config = dict(
    n_head=5,
    vocab_size=1152,
    norm='layernorm',
    bias='qkv',
    tie_embeddings=True,
    parallel_block=False,
    init_std_qkv=0.039,
    init_std_up=0.039,
    optimizer='adamw',
    lr=0.00177,
    lr_head=0.00581,
    schedule='wsd',
    decay_fraction=0.764,
    decay_shape='linear',
    batch_tokens=16384,
)
Each number is 128 + 24 x the weight over the matrix's rms, rounded and kept within 0 to 255. Layers, rows and columns count from 0.

# layer 12 attention value, 160x160, rms 0.0655, rows 42-58, columns 0-39
[[123 160 173 177 156 136 102  77 104 138 159  91 102 113 105 143  80 125 123 128 135 113 138 109 151 148 156  90 116  62 109 157 158  88 162 133 107 148 121 127]
 [122 126  95  95 121 170 107 147  90  98 116 144  99 166 168 121 138 135 125 133 140  85 145 149  88 108 125 134 146 125 127 108 174  98 113 129 113 175 171 128]
 [174 131 117 131  98 137 100 147 110 175 170 137 128  97 116 122 137  85 150 138 119 141 140 134  73 135 122 145 124 120 163 136 129 131 107 146 132 104 111 123]
 [106 117  97 117 128 140 125  93  96 123 151 100 119 107 127 137 139 130 165 100 170 128 126 146 117 163  95  98  91 165 100 142 158 101 121 122 149  99  97  87]
 [144 173 137 164 139 151 122  84 113 105 168 147 113 149 142 126 151 133 157 106 145 106 152 120 130 140 120  81 134 117 148 130 178 129 128 112 127 112 130 121]
 [156 139 153 116 111 132 125 107 146 140 112 106 138 120  89 115 119 115 167  92  81 131 135 137 155 146 139  83  87 113 141 166 187 120 120 139 148 104 140 104]
 [122 150 134 115 135 146 108 123 128 176 174 145 125 110 122  92 151 131 136 152  89  94 144 160 101 129 116 110 106 132 165 113 167 142 109 134 143 103 144 139]
 [157 134 151 117 137 114 151 136 115 102 136 105  94 147 113 132 120 133 123 136 140 122 113 162 151 130 162 118 119  98  92  84 121 121 145 104 109 121  74 158]
 [137 163 103 170  99 135 125 116 141 132 109 140 140  98 128 139 118 107 139 124 135 147 155 143 119 140 155 130 141 100 134 142 157 151 180 114 169 147  90  65]
 [130 124 119 124 134 105 149 110 101 140 112 148 141 138 111 103 157 117 122 134 142 114 157 147 128 174 163 111 103  84 138 105 117 106 111 120 149 100 130 121]
 [153 123 177 116 177 148  92 115 108 177 150 136 137 136 135 135 165 100 131 152 108 136 160 105  78 129 134 138 176 201 152 129 118 107  83 123 128  59 101 125]
 [125 148 119 133 124 156 106  72 150 116 110 156  83 108 148 113 141 129 153 146 123 100 153 108  50 135 154  95 140 114 109 160 167  81 134 153 132 137 106 141]
 [129 112 154 105 134 106 150 119 137 108  88 109 124 103 144 172 158 113 123 128 124 166 154 152 107 120 159 124 115 178 128  94 160 136  89 111 113 139 132 135]
 [155 102  95 133 129 133 125 142 135 151 173 188 146 142 107 103 135 126 135 101 144 164 126 112 141  98  94 151 118 134 172 123 111 168 123 118 136 135  81 157]
 [128 123 110 125 102  90 156 137 149 155 112 190 142 116 168  94 117  92 138 139 161 132 107 106 145 146 193 145 107 146 119 103 157 139 114 119 116 165 108 140]
 [132 157  97 142  88 118 116 101 167 105 159 128 135 134 154  99 140  66 150  93 160 117 133 127 104 130 111 133 151 102 126 125 152 141 150 145 131 126 138  87]
 [148 150 134 154 108 187 127 101 117 152 122 151  99  88 159  75 159  83 108 147 134 108 175  92  73 175 125 145 113 107 127 101 120 103 116 166 163 107 134  75]]
# layer 12 attention output (transposed), 160x160, rms 0.109, rows 42-57, columns 0-39
[[127 136 124  80 136  97 111 195 111 140 116  98 117 109 135 110 157  98 149  97 168 127  83 153 174 136 110 167 141 127 141  89 141 155 143 123 108 102 135 131]
 [147 115 133 123 137 139 141 126 128 116 101 108 138  77 125 152 129  81 120 127 114 145 127 127 103 139 132 136 129 122 166 105  78 153  99 107 165 129 150 143]
 [136 151 103 167 120 149 103 129 133 101 104 154 121  99 173 124 126 156 122 152 175  92 110 126 127 137 114 116 119 186 100 109 103 104 169 125 156 116 152 166]
 [117 160 130 149  99 137 109  93 142 154 142 143 148 127 146 161 112 148 116 105 120 159 157  93 135 133 144 137 147 149 132 122 136 166  98 154 116 155 110 113]
 [108 116 172 142 129 117 107 179 132 127  53 148 140  76 111 105  96 141 142  92 189 145  62 138 130 126 132 151 134 120 149  67  95 164 101 131 139 129 154 153]
 [143 135 137 154 119 122  56  98 139 147 120 136 145  43 144 125 134 163 138 106 168 136 110 120 132 130 146 140 122 143 143 182  94 133 133 120  93  66 117 137]
 [116 116 102 183 102 152 133 108 174 126 127 136 118  97 116 133 148 105 114  95 129 153 121 129 141 146 125 125 149 147 121 138  93 125 135 125 105 158 135 162]
 [117 106 120  70 112  94 101 119 104 154 171 110 151 131 115 135 105 139 118 129 122  97 121 128 161 129 129 121 159 134 140 184 146 145 108 144 141 139 110 101]
 [116 135 174 152 133  94  91  92 123 119 128 141 146  91 173 133  88 130 159 129 122 139 120 104 143 108 130 113 112 109 130 109 109 120 132 121 132 133 167 123]
 [120 127 135 139 107 117 136 103 142 123 131 161 128 149 112 116 135 163 125 118 161  95 128 130 146 128 118 103 130 120 132 144 126 143 109 171  86 140  90 143]
 [144 109  92 188 138 150 132 110 151 155 134 132  79 143 130 159 190 115 114  87 103 175 163 124 162 174 130 116 128 164 103 160 122 113 101  87  82 132 127 119]
 [132 131 125 115 133 139 127 152 126 128 133 136 134 133 146 158 130 145 154 133 155 147 104 129 128 135 169 164 113 172 138  81 100 130 141 130 149 117 117 162]
 [157 130  79 114 111 135 139 125 131 131 125 161 138  73 175 164 124 111 122 151 137 129 166  78 120 141 144 135 143 142 124 152 114 132 120 115 134 134 154 145]
 [130 143 133 152 115 172 139  96 126 134 180 111 132 111 147 113 100 151 124 158 122 109 162 159 155 146 122 103 162 149  64 120 120 103 132 127 196 111 142 127]
 [123 152 113  99 126 105 141 130 114 108 116 152  97 123 125 136 166 130 166 118 141 126 162 123 109 100 152 150  97 119 125 164 136 175 143  70 127 142 134 108]
 [122 115 163 154 141  93 109  96 134  96 105 167 164 114 150 150 117 131 143 117 130 156 162  89 108 127 141 119 106 129 126 136 121 130 126 126 143 117 120 156]]